config = dict(
    num_hidden_layers=9,
    hidden_size=192,
    num_attention_heads=6,
    num_key_value_heads=6,
    head_dim=32,
    intermediate_size=768,
    vocab_size=1637,
    hidden_act='gelu',
    norm='rmsnorm',
    norm_place='pre',
    norm_eps=1e-06,
    positions='rope',
    rope_theta=71200.0,
    rope_fraction=0.25,
    qk_norm=False,
    attn_scale=0.177,
    bias='none',
    tie_word_embeddings=False,
    parallel_block=False,
    init='normal',
    init_std_qkv=0.0455,
    init_std_o=0.0565,
    init_std_up=0.0651,
    init_std_down=0.0651,
    optimizer='soap_variant',
    learning_rate=0.00911,
    weight_decay=0.0,
    lr_head=0.0105,
    max_grad_norm=2.0,
    warmup_steps=200,
    schedule='wsd',
    decay_fraction=1.0,
    decay_shape='pow',
    final_lr_fraction=0.05,
    batch_tokens=32768,
    max_seq_len=256,
    doc_mask=False,
    train_tokens=137200000,
    max_steps=4188,
    dataset='wikipedia_en',
)
Each number is 128 + 32 x the weight over the matrix's rms, rounded and kept within 0 to 255. Layers, rows and columns count from 0. Numbers have three digits each.

# layer 2 attention query, 192x192, rms 0.0454, rows 0-63, columns 128-191
070123124136139178161125145085128115097159113122151127135106086117141113189121090101086155112076182128122118100141097078169122152107128177183140125190140139139114153123093136165119121098101113
092211142138132103186201125144187074107185112101165123167130088180143070137112115180108113179022171084066130160175152105193149135180090127084159130138155170150101171065131105150150117094117109
130176147125111183147131128131190081128156092061134095177104157145189112188102137135145139184091175234109180154135111089206143115169079163103172111151165159162098181078130156183197099030121224
147105126087154114179125122154119146122117059119155126095124151161122184099030126109093154109085109094156184090163102136112118121108092137101144108171153143169087089118099123152195129119140029
118146113089129145187212144127140100109183109083089135128192090158129074155147092151124082148128107126146187126147201097162141092155187138139163181168163122089110145082098106149156163135164167
124110139122104131121109135100139145147107126115124116133131136089162118135134159153152130128183119172135138134115129147110123123135146136133141140154106139112105135159125129157121141128134159
100163107111129159171160125108140049054156136095138114135127121177124116153147080124118123112078131125112101118189123083130133113165065142118107121178144146107125174127098124113136101077115099
118120148124139139166129123125128121196134116122107157091160128122148185099114109092137079116102126129163136149150110136114116098091151123185116117161079075136188137116072126184104092095102157
096143092085094125174154183194110137129119109093107082099108099126127139118068179174125127063168124177164102146161187092143147150099173067123213165194166156172078142099114142117170126071108140
092161147076156127104126105168121161067122086135125147117135141139079156160115142121132165136084157149137123123152144154168118109147136174181120111145092072093168119168120093169139123121071085
127095145140127116136159092085178128162097152114119098129137199103154131138197147177155076125164115147134119112043154137123127129194092111127090122191177178101144085093142162089155158088118140
181128166140127149147138132148106096152077088106141162121118127141177119214116117129137096075114074114075186096172185155129198090142135131135143141083151152114153171124132086117093101145080117
041132071083156105174105015142185115177077151141117110113128139117126141116134104128101149107130086150122179138179068177147157071120136129074082125149089101187148143070100202131196204156114132
172107159151056094194065097103100107183153120141111096117226082107150142140141186138139149155140136175178145145101135108124185119102154176092110116214093133144065146147133128107179165145107125
126078140158092085125150170156168131055134192101109117153171118132147084152128105131123191069158179140175159136135156134157150040100114079175121103164087105129155088112189092061169169131167103
131128187070093113164107103172141171148098106145067141130107147065119148168134125110108160087098109123204108140159160179123088115149077148081174130128138119108106125192164170111097092182157156
171124141169091118128136191138119035147124105091096191108132135139169166132186131159110105110139117102144109067128163128118119162135153154152112135142138112123106143120099146131138170148209140
034163153151077129128093136075165142174138118131181132132053086129156095157027133159141133131083218051140172107086136174127179082132181051127090115098130142105083162089161171144096088120173133
060172133159139081152195113201125125124121132166107081130102110170138105123081190152044077151109142114162099128098098150175126093084122113078081103108142176110111111136127126125116145174120100
127126121089055136085137148183089138113097148126114132134197163138156147121093127085191124102155160138121090146162152144095123079148103159133185169158088137114158094141194143122120154102136137
137120118165088143095092103100131143149102131115156153098111159114134177148092134110083150173139112154067138147136126170165135141158097093177160126105114074127092128195145132083116108150119076
156139122170127122134000111189127124104151081125143107132153075148146149110141117114125106147094125155168087102107152100131135123090072162143099098147102104104139104130085096138106136125088101
152160130169121125106096129053204080223127130183138139165139151099158096137061111091143118136141137082144138102103205100106098178119146148127139151102170098064159159103059173062109165178115118
059137111097159132195104119067111162106211077145184157178112182072110168132136076067176155150205126172087130181108103136090143140170154202140126143130120155124126173197181139149127150159127069
159153152116149101160167110108152151133108119121160117177150117102146130064156143052054114126120114105114082133142128126161158108107127125190117143143189101078109095171098128106133117108151087
091083103214069154124168130089146125105101140123163146055079129136089121107141129169151090107137150112193108107206126098225182137095112160078156172121146178162142164036138177117158112101145111
120147068066104164152108112152117176095123132190180207164108116137144156141097104190114160143139097081147049188183134108137181126133117094103106139135100176142142119133146105168156138182100074
055129137121158182187060162084174122103136125136146139151107123135157200084179164165148123142124149092116124105225115136144128197173188144142129173094145148115079126108152086156135075158187124
140153205103117078116053087110156136117144092094146125105118136124118069114125122094159104097123136117122122084153136160110108141112134156108125179121138067118194141129138152036159158124152052
124158135110152185205161146102120165095159108107117079161101184120112134131162132059034162077092100108138108092092104125143092163181117131120109130091149105122127110120094152124118112109156145
168116044114120176097135114105093118126160198158121178159145116076077102108110143180109100115088105095157159153094114157149092131130175124035180188203067115144092104093092123182135118122119105
133106101135101093143108076098147140146168136151184120113154088181120129140120113075111149106083058084118162102181116189114094189104121154078152151160126111166149097082102140123084161117150201
112134177081093183114133140165116117107162151080091073147132111152171099117133157121080160171148076114137136137101158110129141111157124139173156145152160154098125102118099116114155141152176131
172127134091170136116119115144130132152160150156115126183150144076122154077173141198112163038148100114159164128078163140141103124095162047075129106168127039164160084185140099090085112185129095
133167077139168196059128147134164084109174155150103047138160138191190076176068089032094101209075127130126064114144085065120083123151095194088107126127133201136112183116162180161192064061176151
060117185117118089141179140130141125161131167137083136118128114093134121146148132117179145148171086166085147112085171190139129161169120148134185094129129171120108160161187108121155099175118103
111088171078129172160130160198061099192159163127124096140183104141121072143168118109144138212153080126149177135169185147117143143160154093118153120124180105127159113136067128141138158138181163
095126124137148109162126105106143139105109122090122132107097118113133157142139115166127113102144148129137120141108137110144134133103109172128136107091132154170142133103150101141133142128105145
117123106130127125135134146111098148130163148107076136110132053147108059166131135152133108147112130152147126149130112147134136111148132177145115125112138115080186119084099131113143125112119111
088121122118154128139161201129107147110116148094090070165086109125169079187141117093160147091148185174155085121173095153061160141156090132118102043139097177119119140157123147093141133128089119
162099149150104124128143092165062110140152103125130179103118106153152165146119109170129152154107141086119079135179134102096151115101143108144125132172140092141137134149176174131152183137079168
116152156133142165126109115137155144095099114116110195088110032106115093167196123176132115082082168134142110097117124087067136090098140151123129184154122101106101177119106123150177132132149113
135145086112140160150096148191186118136132134140169094181123094143179143122135118116147174160145188140122099170122150111119126101100112131125183147161181178138165147098134122109110130114193122
101120150151175085139173182182093118123147132088128130145121151146157127131074108131146125156107136151147139058164168111079128127148091110046102137128118115094121099150068110163180132101130135
113125104063107137150117098109117088096085148193104113122120124194115152089143097136172120102119140184082113132167184203096098126158171111121120112141116075141122086164082087169128161123134133
189110155131178096143146150115148123121125146110123124148162123125110127135109133201128163043131118159130142089132088080145146145130088127042088149159173135107100095178124100166062136093117148
149175138132203115106096103106132150144080133102167107172103118177168122080113128074188142161161102126031087163122140120154119133127090130112163124139056109136159123185144160119075109138132082
109111122184161137110123135117096093102113201103140122117120138165128069154199138058107102149165062162127141137096147064128119172124134125146134130047135110089098110088142121130103069092130187
123111099125151075102146145138118180153163042222148051078125080068137140126121100125194100103097120138115135134097195085088102097130139163136110112109133139158139130145114147086103096162203109
129133150129154136133168108146137108087227109087172144138128100146132157117100077086126133125143187142123140126163123139104141144156125126098067068165060124115111119170131135107179169069132114
087150173112130138106152115076159092122097132083143144074099198119137148153050132158072116124175176136133099148149132167109131125109194158054079133154128123088142094116071085076105105121153125
123132123143127089114154117101116141033117152126141121045112117113171170146119083097083162078180085167079150123115144160112162097136115169132124162120120160183114138145123130103183135172133070
143131088135098108143113149122077104064124103173114129119092156171141121130115105110119085119152060115168074149128089169137152090212087140126129113096096122128161130114184133133070100177132079
206145130099084134147094147184169132115098123146131138156101135150175084171196095069097104124119116140059147170063076099073107172157128169170086123145142110083177128150038125139142147159132031
149128130109101098235150175194140156159166169050041078111139174131163116137139146080129130150085133154153112091110154135170112116109139124108121130169127135119083097111140139075160141167141141
086143083145114122088158074112120115142149108122120150183076122140120149136113096177146094141166143177117169101160148095116180177121107114159130133110142108189146097132103155160111058151101134
189127160100102134169166137180094142126141114146083123136159165157150107126120157101170089093156153103165181171126187095170134133068148088121134160165088087140118142179097099074187083177175136
147115133019137134165157123151132158123105154118214200136104135188106106069118136141079153155156119109094136140109146160124094135083106097082180086070150098137095119127184141073146130122123149
118122090123100174125153193090184113092122147062126141156099142166140126119144101118131134160149138145173206116103141158124093174117138197137157147077118077138131100120121128110157163123129095
140161159086128129127118170158156111116131080154110119079161086131137156181161134225103140166106062140156064080173123192088142115099118145162107082134137063201158113144129114132155137138142084
155100119117141147183102125080114155083114075094094175207148105162104158125084108151156164179165125130052100124083117202138123175110136123058168138133134126104123071130095145108117144154172141
087102097140133106119131112117091088179112144135173155107174111129118118120117088102062131183131129096122115178117208163146184099152174159110135155106167197125113167107115152085106123140093103
130135086133133082133138150112086146113157067134129176145095144094130065112095120092084177115140167126182103085153106111104119138140133158116108090085133088177099118129128085110091144109103115
087143135127129112083118145174100092099114121102157086112101156129113143132158158122077150144119167130190137101116178133095102134168177146086170167156189150148138139091063151145128117121120137
# layer 2 attention key, 192x192, rms 0.0455, rows 0-63, columns 128-191
133092181077086120130143176140118152179132178139123128144113139066117142123133099116083156174169054099146111156114119147144101106112121101176129156092119092176169088098135135087146120160156110
149225145165187176103165086142080103138139083088081126114167069159151120183089104115154107163047129140140103106132160154159129092112104203119174102136145160135156218082206155187144000115224121
116139113140103180104163151190183077156147119128098121133165148124162129099062142135086178168106135108116133104131140083148118126141137168146130142126110179114158088104156136160152153129138137
152111086095159145165120123137138098179093170116124129135131054127163143122087121135120157143164107112077158142120134128120100168101112095129143166170196098128174119075063175083142063102095175
116105112120158163111146090162197143145055161115131126130062101101135130139175148079175153121100109113123174133117118080159179137132097113116114097110174176180091171141123134157067110094174144
152079115179136088159074191075126176118089189172181127158099143123089130079176125116118142087233173119090134148167088115098149168133133087144092159159089075092108036158118121083112164115084124
140000138111099000188030157000062238116058193201227136153036129064035136093239097136139084010255108119137142192129108155056146176133176023165071144126078033092031046232028085000090255158027109
118131162161147139082127113120171150076126113150175144176136109101102115147117155080117144135129142185121161128178128161093149100132150094097086132135141103126137086106083077079113104129154144
135157128152101154133158113107175148134189133105078053111150180111096076144198117143114134121106147131114130114144139102059067149113140131189098176133062100130138126135140156126088142072054149
088100153093065129120089086191118152198145187128143153102128129170131123128150141163114167163128179145095094152147138136122118144059150106078127158101111126166069160131120187130161138108143138
111096094099109114197130118143126124119112114153143083105162143125131144125063122111097131122121107148122136144106072111156091137129175136121103117121104082146102136168110137149135107092151099
077187127123136167052207127093199108179121145105094126144146106126154153106177180124155129184110164111167102127143100121115115100131133103156123120105095098127117142110113163163179075133157118
176112158119108125121077170095099105164142134143142155130120075163134141114164210085201127132141147151126146141127157140189129193120140200070097075101107195135163106102096162094085135120171141
098163121135152200124145139134120184141104122166148096176119110150152139135101129157106096086137145121092170111142123219110101082140106152121152145166182154131130173110114107114139114127134138
170145109105132074162095133101116147146091099193160145091134189159163131148153132163152128142158090204132122102119105109162076100155124114168093133124145109151117138097077181160177092123120067
161159101170116105042126166130140094107156114130128111145136108180149158125095137183092121141126105105057152103119110087153163109085182123123110143094119165137157089080085098090112105154101117
122076121143124086118140110137158197144132219165175147213131139108073121108135145102103120145135111117097138109123141117081114117118126102111165059156100149126134144181178137154050165072115096
172119137155105098105117140120085080088116080168142107132135158137087170136107118089157112160122072118181075156172117139155126108117151086136148153152171141181141163127099127151174134108081129
127099122096148155130098074075160157103160111116134175145141127136114134158166123092096125093107135071179084147173093087144121116103112111153116094151133087162154113126111095125130125104082085
182128152121165144180142122129109104158137109105088117120113165119099092157107098125102083162121138127164108117126120085187183159128133150113080133122153155130152146172099137143123164161150147
106117087068191130085161136133107080119138120170158152149127135099110110145145145127089119105152180140134077114175206107183154119080078105133170100090110184135141146090063105153105156131131139
210083136125165136083153120073148108116111180162147111085111120148138132165114115119103103148094156151126182111137141136139105148161104141109117118114122140146068152147135153117127128118184143
169135132131145123114128114177107156117126145167113132103127143168165158103143200127162074156065125124119086161077117148125057133082082044112131099167110093085102125158161080150066114122066118
085093132194076139077102087160157170146117157114126120126125054174137092134088121189111112082065128129091105093158143167142109147191116129121137106202174136134116099112108118110187127132097109
094105122110178102121106151164112091087108139084160093130146132190137098146161131106141122093108141165123129163118092131130086151084106112207161088071161129122117117128069147122147128134107104
054101175141119070125091100131134148169145175101095081127154135162114116154165119157135164129151152138170115030097079135132136124129163106140148065076083138161134091116135114126071137147112150
115152137180111095085149177108144113135173147125097055135097104143158082055176121116129154123084131155134133131170106151137087085168126145153110105088125138098121098126088163131149104090160111
103163125093150172082143144121129112087108183113127145131103141136085097138118109102190154090120116145160167181089089176164119088135120117135128083122113153149085114104089158160089148133139141
113114140109067136098186112141139162089120121147118116130206089183216120129140119174122158152153081116115104150077103121144136178135171192092118149102162175114111165149097112185107130102148165
113105155106136117121132144194060134139091137189100126139144112098099138109135119131121132109155082120171109100072125117115150099155145157125147117176170158142104136114127097132141134155149083
125171137076116101086121146169156133099103142156104157190147149080178135105159121176149102127120107076142119155137129099123158128111172143092145087040205118104133124109063131103076106144184113
151126125137162147073084100143103105113104138143086149191132143168164141137109123141153142135181141132136149102157118087108118113174103118097135068133099155102091159096156100121139150059123074
192101121084128125121124139125144146180152119102107181096109173087141123156093190114165101081147107128102155143103115211148157100127126083142140179103084125185141182117111147157068142149169111
170054163120075073194036179077149157133065205124209156180075137079088147092134123160120096107197079155137116130111150107033111169158179110129131186068125061078103120184096159089120143139043179
162106160086111122161076163118172145156095124118134151148112113108106146113115139129093132129142092128137148122115179123089133128130146105116117143093143108101158124121111140130115132150142155
100146170110126136158162151100135125110151090151135088137134149172150098122087169089140134149130102148140109135080120112113104081155143164092102130118133130120164177112133117090140153180161150
096139098126133181080163101130155083057151123149118118166113148122190108112131095131111148123106128177174105148113143142106123103154138164125128095146139165101108124102140102124139165084166147
157156126099154154120110098207093109107152133108033141139161133087190127125123120142121172155037077136155139081146170210151147074144151137122063130156128148123171120060089161137181126153203095
158018095182081077149068180050065216144108226198255139107076131064028152115177154172152053054255104146074093129096084081023137180103185024204104193178046095045046106255065092072063184149000103
126160160119100134117126079078096147130100112170143141120180152134071136140125106160121154138144116143130142156061109113071115142149123128137147157148154123193066144170124123115086126123113135
157129079123180088091151115092128136114092108127122125150123154083120132152138152095095129104092135147148147162134106099182154118125112139170141159142157135128109125144130083122156132130136130
100159115149156146164125151108083148125156186109105113123144193128141106129078124105086156088075047098071167211109085160133129108116190126135152093111107134156118107109163188152128101109108110
125106107173079117128166169143077086109084146124100094153081134124122136168141114124094122091166194156209180099130150179135155169191108131122138108126147111172089126155137111133106113144170208
133084116124097110116133128126136101132107163114071112137158106176121100113153107084162080070146122126191109148112122097129093113119120119128159133141107162168122139129183101141079122100118133
102173179166161102152153135144090081070133141105135118117135168134118070145134128109138143170119116132118120175148133168157071166188114163092144178112198132151111120098092160112142198161138149
109116161126060134135112132075154176143171159159129131132070128161088112114115104120123120160161157122098187139134095104149104145082176105174149124176092124166124086066094131102090168149097152
166109136078109161121121148153126092112089116146138153155142155050116121146135095088122127117142116160128147072072130080117145145095151128120115162145121123120110120116150096157104150112103140
153134141137186117091096110105155136113142101116115147147099122096067120113118125198064180080136140170153126130125115119117158137135158116115137169136156167086099133137154154113159162174125067
120132205127157162127101147130080116104120103124127115105121142181096107059149129084087153123174149089138140135170191150153130103117092125149152103113156166119130142109131127137169127134084163
150090108132152101111142139103107149154092181149097139126157139160166132126158095110148162105113143164102068174136160155138130146098149138102084152141131106155200074144108079114081168134103122
167107085123083136126118136138102095127147139134123181129120117118125114119145078170125164064089105053150146112128094109119142083194177152122128144075154092145150103168117100151055136114152073
097090155148092174110151151060160106149118129116104097188143090132096148159170141172139177127136152128051095145119101124119106127157176072074123123159104143119157112126148137126105170102111105
119157166106105086125110093133087153095129158094119129158151109071122139135168182148155153101167136117126113084151109111096125133113187121100107152072099118099128096126125123138152123095133143
093147158111167107088142104074094109170125101125159151129158163130122064110107146124110164177141059105146065137104169133129125111122148092157135137127172116074133148089163115122091121111105160
137152113124163159082163123066143144104129111213163172125141095103119109157117133113102136109093126073129161163149189162104093110140101118078111109095111156155122114114134134108101141050145119
145120121080093135142089121146177103119072096131134133130088186136109151099112116109102111110120049093124087163107143113091111146120138130157125115167129130138136115137110121133178159125111150
076120123097150122161140094079116142092122136098136160154178089084101120108109147153107124081114096173188134111118149169128090103063076093082158093101136153072135129097123168183120095157124138
170131162169098105125125162136158135104142094109149101158150154152200141155106176170085112074115115164158074160109120085119174152116149149204108121132139183148165123150114142128123183075095089
048123086105146132083110110114119111160128140143118153150180149156123118124088127119087105156129106149142112117147149074094144136093132068138068125148215156062144146145106154088143120160165096
126135151131125157156152141165206116136139169107101119150128136126100146137103145120139097110148156132082124130128090125158133140101153110136170154189136164065147151111118155128132084135114098
133137124169115159147123115068132130173107148171158145093109096140127075128148132129126078120109144149118143084143115109106110128157182074194103155202179099101159158146122144130168129116118081
171104123198138166094123139104093093148159146158141127127101127138134126159112132148173191124176196078133098125184081099127071160098108129169105136137073112116106106169165136099130105109122146
164125117166127133125168081175122115111137147133119096102159115158132107068140136151153128098144114133138141166095154098177130116132156099103151121163112148092114089114167109161170134130124152
145079198104125094152137110104142128093156167107124133146079138127135132156178093123132141122141146088086091074150083134170155139129091129106150109062128131152111138132191103084138136110142094
# layer 2 attention value, 192x192, rms 0.0453, rows 0-42, columns 128-191
134170151125141112107128088126136141146085078103136129155123097173154093110078167130134132102181127169154133111122107128069074073103068178138178154115172130143147145156141117184109114102125076
119092155061096147138176102105125150115094148146099069169100172181166163200058078151102095163144126084100106160122121094167133143082212154160090138122108145119125214163070070110157146112167146
118089063148091088091109132035060178073095111117112152115091131155112140100164221173110079099084131094197161114133134143136099162118080159100153107118166150108112086152122088179141109100088164
137092118155137119133092125096147175113130111181146105130088144119104162160142141086147101154125180155118106057049105188120077126116214084147194087091130163106120108156136082095139121130104157
084158110096146157170149096190107185143081105185146130113105201132096144147124135117169137064081138040181089137127120157148085081121186168098122138171137146065151154119082115138125112122128144
133087080096137151161110067153133147173108121081097151110142179134119190089152129128156153171136143162123074111114136049151063132089117195146150154142122114205085156125097172158186148117146105
193099135149115119140078080155152102114107097107082156134126137152084175163121141138133126154074137039072133156133138189118185116114141177155119091081142131123116142134128130172164153120144168
140129125131105166111096086180072079136158173128173140178173194101111090097136193122211111092152149095133092162052153068108149106070168093154155081106182142121168098197160154122127145122125106
090148115136134145140149186196068151129178119115142176114112120116139105176135099097104162108158116147065088116074128148162087111099097193088163069145139127168126097113079134132117128115143103
081112074178149124154120163097157129170109144146135179125109075092120157086090150118137161113115147123089192130115150154144040130043146083105129077104055057103117100172114106086100142069090131
129153121081130154117202091125108098182180111132153126144168155176134143119100155130159158197149160110146132138109114104118145157097067107218100141089098137116088125061118064078140141134166109
062143136123161085152117123075125170137116146180151075162121142172072164133119180153137130119107163119142123159097103100134160163122061072123167172109140159081143137162095150183086173112162209
105093120106170176101118073173128117139125118136132145130126106122192083146166088119165144135087172192076168074132140093111110144164075118152098135136131089121119093097117081122172146140137139
063119136183129118200173174144164145101131051157135148133098127144085119171169163130130121193139097103153164146084092162169112121152179165081145134104131099115172201118119105166106113123168164
126086074160121143095143085118164179127124108114138174123127143150130131121117147135106144103159126075085114104149172153083101049149147163095120109175172138122124172138156165161153103110135054
125154135140104152092149121194117143170167112124107095137115154098111128083121133085083124142147101123124152167094088094133112145064154107033168114096166160115179166114074168163136105091127091
150119130169132129118176061191160128133166108148108182187119180146086100108140134161086173173154136150115134137113132148214100104087097096115103195115133100165135134173132146142134118097108102
080101158130140143132112108097088119126133151080132150119191121101121099131127169199082113130157173110147123163163146096150110176144139095132099132147164151096112140128108118149124112098115113
155070165093180098159143119190117112152198068080141100119172139174164165106139115100118121164161145127048169075122165096200198140134163209104136147134087156136130124065124149118119132138127101
168068086147162090135091183165092113096112151115117169138098132136136120109096135094099074135182175132144090099181180179197146142148112129051090098106154074190115129110167068162110107120101146
146160106159102142088183167123121143096100077161205140131116157086219089144179124100163119116129084112131155105150089126099146088094101155118152150115120096146132149178126107112146118120146189
153185141195149138103170099107088090123138154161097123113144176163084112068101147182121102129166155078106111125107130110093117124059108146177127099154124199189074131111147143170085217168155148
117107186157157118152141141122169147179133134117148115132117149134086143198081120142084114103150136161099127108149084113079122146104158125154092087119166117184107182082188156120130133067045103
132140160177153127080153128143157176124113123195117143131130178108113094153161160117164161101101146082150114096157129099152105130107116197093105132043121095161132179116132118119155101106172123
092132100134170080084097082077097104126110143124064074142114101143125102112092145126164083127143150145110110070210148149079150162086166084167173161107151179153172133099115147089104118092118095
146090172097077167166127119109117140090167184159119153112089117167113162164095123117138138168122121061146216137101161097115162158186111104078138128165109079183110162136105187100160068117144044
124127162132140115135141068088155178097141145124094121125106167152100140134149101137121196120145134119201121100147200136181113130184144124134086162111145144082089096116116118129116142112150123
179111112153135145097080105170162091084117124126121155092081138108116120089125113073183145137095120120189170163153172084083155130123153206110117100182099145091110158150114142139143129142159134
089123118130124102070136106184189133142138190105119154096190152157157139128188152172094131133177151135114133065098170099097111032110153154146064068104149086109153153146121120110104111103101117
117155156089150218127135174097084175158107106123126101084163140117192165198171167082108077119102115140099134119119144085104157108156197133164120118095106046109118129124118090138145163174105163
164160087134141135156122115183112081128111160164125078061171159133067107168115108149141199143117127154104150110104128105085104149110124153126104150128192119089108156153186149177179149110148113
149180161191093110106095133093159123123098121145155175142106083100139121151136134104136146153073131159127099142137120096148174152096126093147145137116169132096134095142169092065132127097130151
128064142140118169173156135164130104116113138150132164135173135105172115102110151138110130081136162134113141141127112161122120109137037158117136102155141115163136097118151136099142129166129144
144091116152139077098159133061160141135106181101168080085147103083144108176072146092117143127125158173077121161139073127126116148105149149075135103103133124183117146100124125107121087130086077
170112082120142152089114129086117187123148113140118159186074097100115105150220106172176147055140162202126150141164188185126086180096153120097137095123098083135154139113150062134111057101104133
159088136152138100089108149140139129167148161166171204161140126078198105107138128105136190063080065135134101160211150101130171092116147113154131080142072150156179083131101122163165133098067122
104159147100190069164155119134132152133096181075120061119150199163129172123119106121148127190162149096084138161104151125095056151096083173126144140193122148136122155096171116152126097104121153
115089156073167159146108121126154134158111064126143132144109201139089112094124134115130117110153086125145104139103107095090106136165087133124120131112149099157058120131137109097135150114113118
153171131124080092133140140171134160105162133165102154133158120172109159105180143149093110092171072089169156161153095158176062135215119151164186175145178142145171146157175103140159122142169144
124087136112161122167091182131120084158140141122119150080117166094094120158103061122079149162055172137139173142119152124138168099106135074170113145141114137184089102126148087109096151176165120
084179132105109062106124146136122101117077140153145147138106131130135158129190158067159123062174094139107156051125149159133107094115112067144167084144160154193073093133172181093109175141127145
110116083164168171135148098113127111115120094139175125172106116130160128120163150113117164160135125167135110102134136120148134127186151154162116128174121101147086170114140159170092122146079091
158104119150123111115130094170119075214085098117109144149151080089072171104178168162138108109099093070093134136168105145112108130107200056160141160131097129117138165135147124147161121159162114
# layer 2 attention output (transposed), 192x192, rms 0.0568, rows 0-42, columns 128-191
096099105160151167155178152132114069131166082138114112052125081153131111163170161139112092152077132084104112067139129136106110090079101059167087138149102089030157156110146136149122142210097133
108151094196161090093154107164090143185162145164157134108086197172123131105125105110132143129129144146117111118128100113125124130173122155088184146152200113235165102149171149119160071160126013
076163093111163152089124131089109151141133067096154171127092137127177100086183126181173106142080046073173144135091129135130080150148150178151140142065150169085137103094128118215059101079146093
079137125129171115150108123097124119136079100153133083120178105165133095107117136084110182119171113138177104127149143172150051120113099168144091123109097158195129089104100146187134111162089154
026160175151149134065172164073121120072155174127118156083101159123173155198165116134153144121081155168117123101123153180081150132160126148185058131102127130101130151191194128100077102124153137
149123076134118144146122068097073120162125178117115133162098082132083187142160129177164187169159131148142080101202122174097186135140105092143131109114118164179115098067199119147113161095100140
056154217103142052093125120113117116095117105149133108141194141139098106128101115125152143102159068149181133162104157089051097066152182115156086120181113114097132066030191127144110116189128090
082090140147113119183162123092163175139096119119136136142136090168070111165107124158174161170118145073125122061089099159063154147147091149143109150164106141120115173100126113148134136106156151
119131115123069150155120145191152130119123092183109140101093210085122119122091181098140142161123108096189137079092114135159145051149090174205137127167100111181135067074164099068115165156108109
119107074134106170169156162145088134071109114081068189184089128153105117170126110088133114130100132142197190112143179140109180090151141138114094103095143125058097181171122128132136179144089132
140133109178094124131193157156083136113082143048120111101149107048092104107151159167085117112103171096089145127191097137124155131184097121113075165120116194147096099068094128128113132136111116
110099160152143122163122140175142091134173157120131074150138074140090121128121073160100143104214113170134123091144146185106211130104178175163074124152107074152119118152135148158130173084086078
091159189180092123161194047107159121131182128127146159191098065105169133163115120169171099156089181172048134128103179130132159094108222158143102126107106077139147154113161204109131110074124156
163110132115140044090184114122139143120118175072115108049104126134149138069104134116096201122147116172155137085109148193107119151124100082156210181108105138090165156142158132157154145130113079
156131107140116096174073134138126097096078112099125152129133127094115152085134136122147098078180122121134141103142107184141200049094120117078113119186074143100186049135110117109076085140198095
171147174110106153163141187057109137156119046148158117150092111055175122152130136090119151140150058099146199130123115128110171077188091115134089065115101163111136111131094088151152112112099068
092099129113140184109135072097155130127146153118155194080102103107168150135093125140120153129101157073179161144151126103155233166106149118116122166067132134179103197101163107136148126144185076
177157133160161124103096188145166076187109148157151090096172157095141080107118110129137071130080112097056078126132156181117144151086103111121167114062146140176124151087065158079130124097109078
128107100143067098183163156182115108139140169133093094102125094190184151113171117153156157164120143148122085132094114131174163161122165143171096113139176150192141101118079091112150185101124134
137125111108194213141116071116181114165127150126113109127125131158151230132116115220059165111097065074157155142123104125105116129014128097147166162062196133122078095116104136108169169126107111
217102086080126182150070154078092098162164111124121118105092131150101125118153104024104104125103119122152089128100154127056192091143156152168165106135111146086138125144156127101113123121119133
158063103145195094115167100060057132095123120117163126095134108114104065107157139156122105109199140145087210093115185119120127060141142195127095108117197070119117175102128091134120192114054150
120093158102095106129209151191083131145086187189107089151125165148120145112140151130149061096134068159204150133159125157183192151144072163179148152136119203145174127224165120168156088092219114
100121110183109121083128128041132147198107134211177163121112116118084091086112119153138127091139160088085110097100122106165169128134157108141116122137118159091154173143131075143097141170141081
087127108123139133141155140166136177112126130090156084111113110095166096149191088115103092123095069111011095165091097181177140156187097079197121122060130126168107148205151124136089137110158186
121120221122126076132159122147136090201140181095083149101075157110127123111179142105164144186129176100097091178130146084118129116101080143130119137084057104156169205081090104142115151163126117
148197148171130117138106186185136077117098199155094127090143067101126063160150135125102067129138045129081151122154048168117119156085116166143132138152163124191178171084130124106140108111193160
114157153176135151069144190010115064158157132093090141163082114172105149117121131114154151106137138173091130114106155131119114112119090106102083099108155139148124132085105111096099106080111190
110115095094104095118191060149105162162138132140104180101146115108127067085077079118121198126081136090083050106137095168095143098173153128020191121197215108120137152100087117103125123174110172
116123186115099081171153156077131122122117138151130098150103089107110114204145123149126248118124165130122131095167099122099087152179089206122158120079157133067205130190109147076166143167136101
166105199174144113094070087128135172141107131113119099106129124131110152222072121077148108190147151110109073106119175119184108143136169143151119069140135143148149130174156152104016138156136076
110114137058131159128194174134129137160088132191083158123153179125119155183083128088098177130138118142105135146167108133080144157124164164074058170124170108087111126055149123138106127121193178
214123118158157081112153188125160142137127127171081115126066140128089141117157124128109095101144166145126160131180085126093144134122077118133113165129145091082123183156160066160100110126128172
102161091167130151138146101136120178175118119107129134121100142150075100121151085088125069106190116106156155160102127114108124107115125125225150149084140115129106098135195134096137090140102161
126194146115111096123124105046208131095145103159190119083125101147103155097104102124124130116144127105126101160070085152129143138120154134176089141049118127128153070102131127120213144161134134
143121051094184111127151176089188168149161155127116107115116147084136153155105144147109117131139121115159156123145087149115156047194094122081092107143129115105172055154081103124122142123164096
075112153116139187182122160170137124087112174191106146127135122093140142095084124143149145118117188162120098153124165151098118074133141143084195069100152125154119083152098124141146143131114122
140148136169133136161111101141122127107124166104091133159132139098122131163142136165067112169085121141139101095163136165114135141095146139110108100069070133146112180145126189119159134116160144
127137152138137128082065146106102106093152071148143102166128147104096079146095161140120164142127111132138137142172121118147106144103179190160111081164111162120148154083140109148097165154145113
128088131163143110095095123195147124124102173137144165204119127145131167125125128104126144097132152169186109116171152154140127126164103152143128136107102139178109137150149110103076121078095136
142130132170155142120187071162155116117156128144094138095133164093089103105137169114099130102114109086126089096117166169121103128130123144114084105160129140147154085087131109143070174162121133
119162184096128094094158160125176061155082125171215129114105128137154103165081100126108159109120072136122160113115112136108127125134147103127168137082107095182159129109102151146148143115144108
146115152174124145154161151115131129120114105104100168119099164133084152122077112114147133147141148118121150124115163149075138065147106140148180128105064185105152052155134148136081113121160147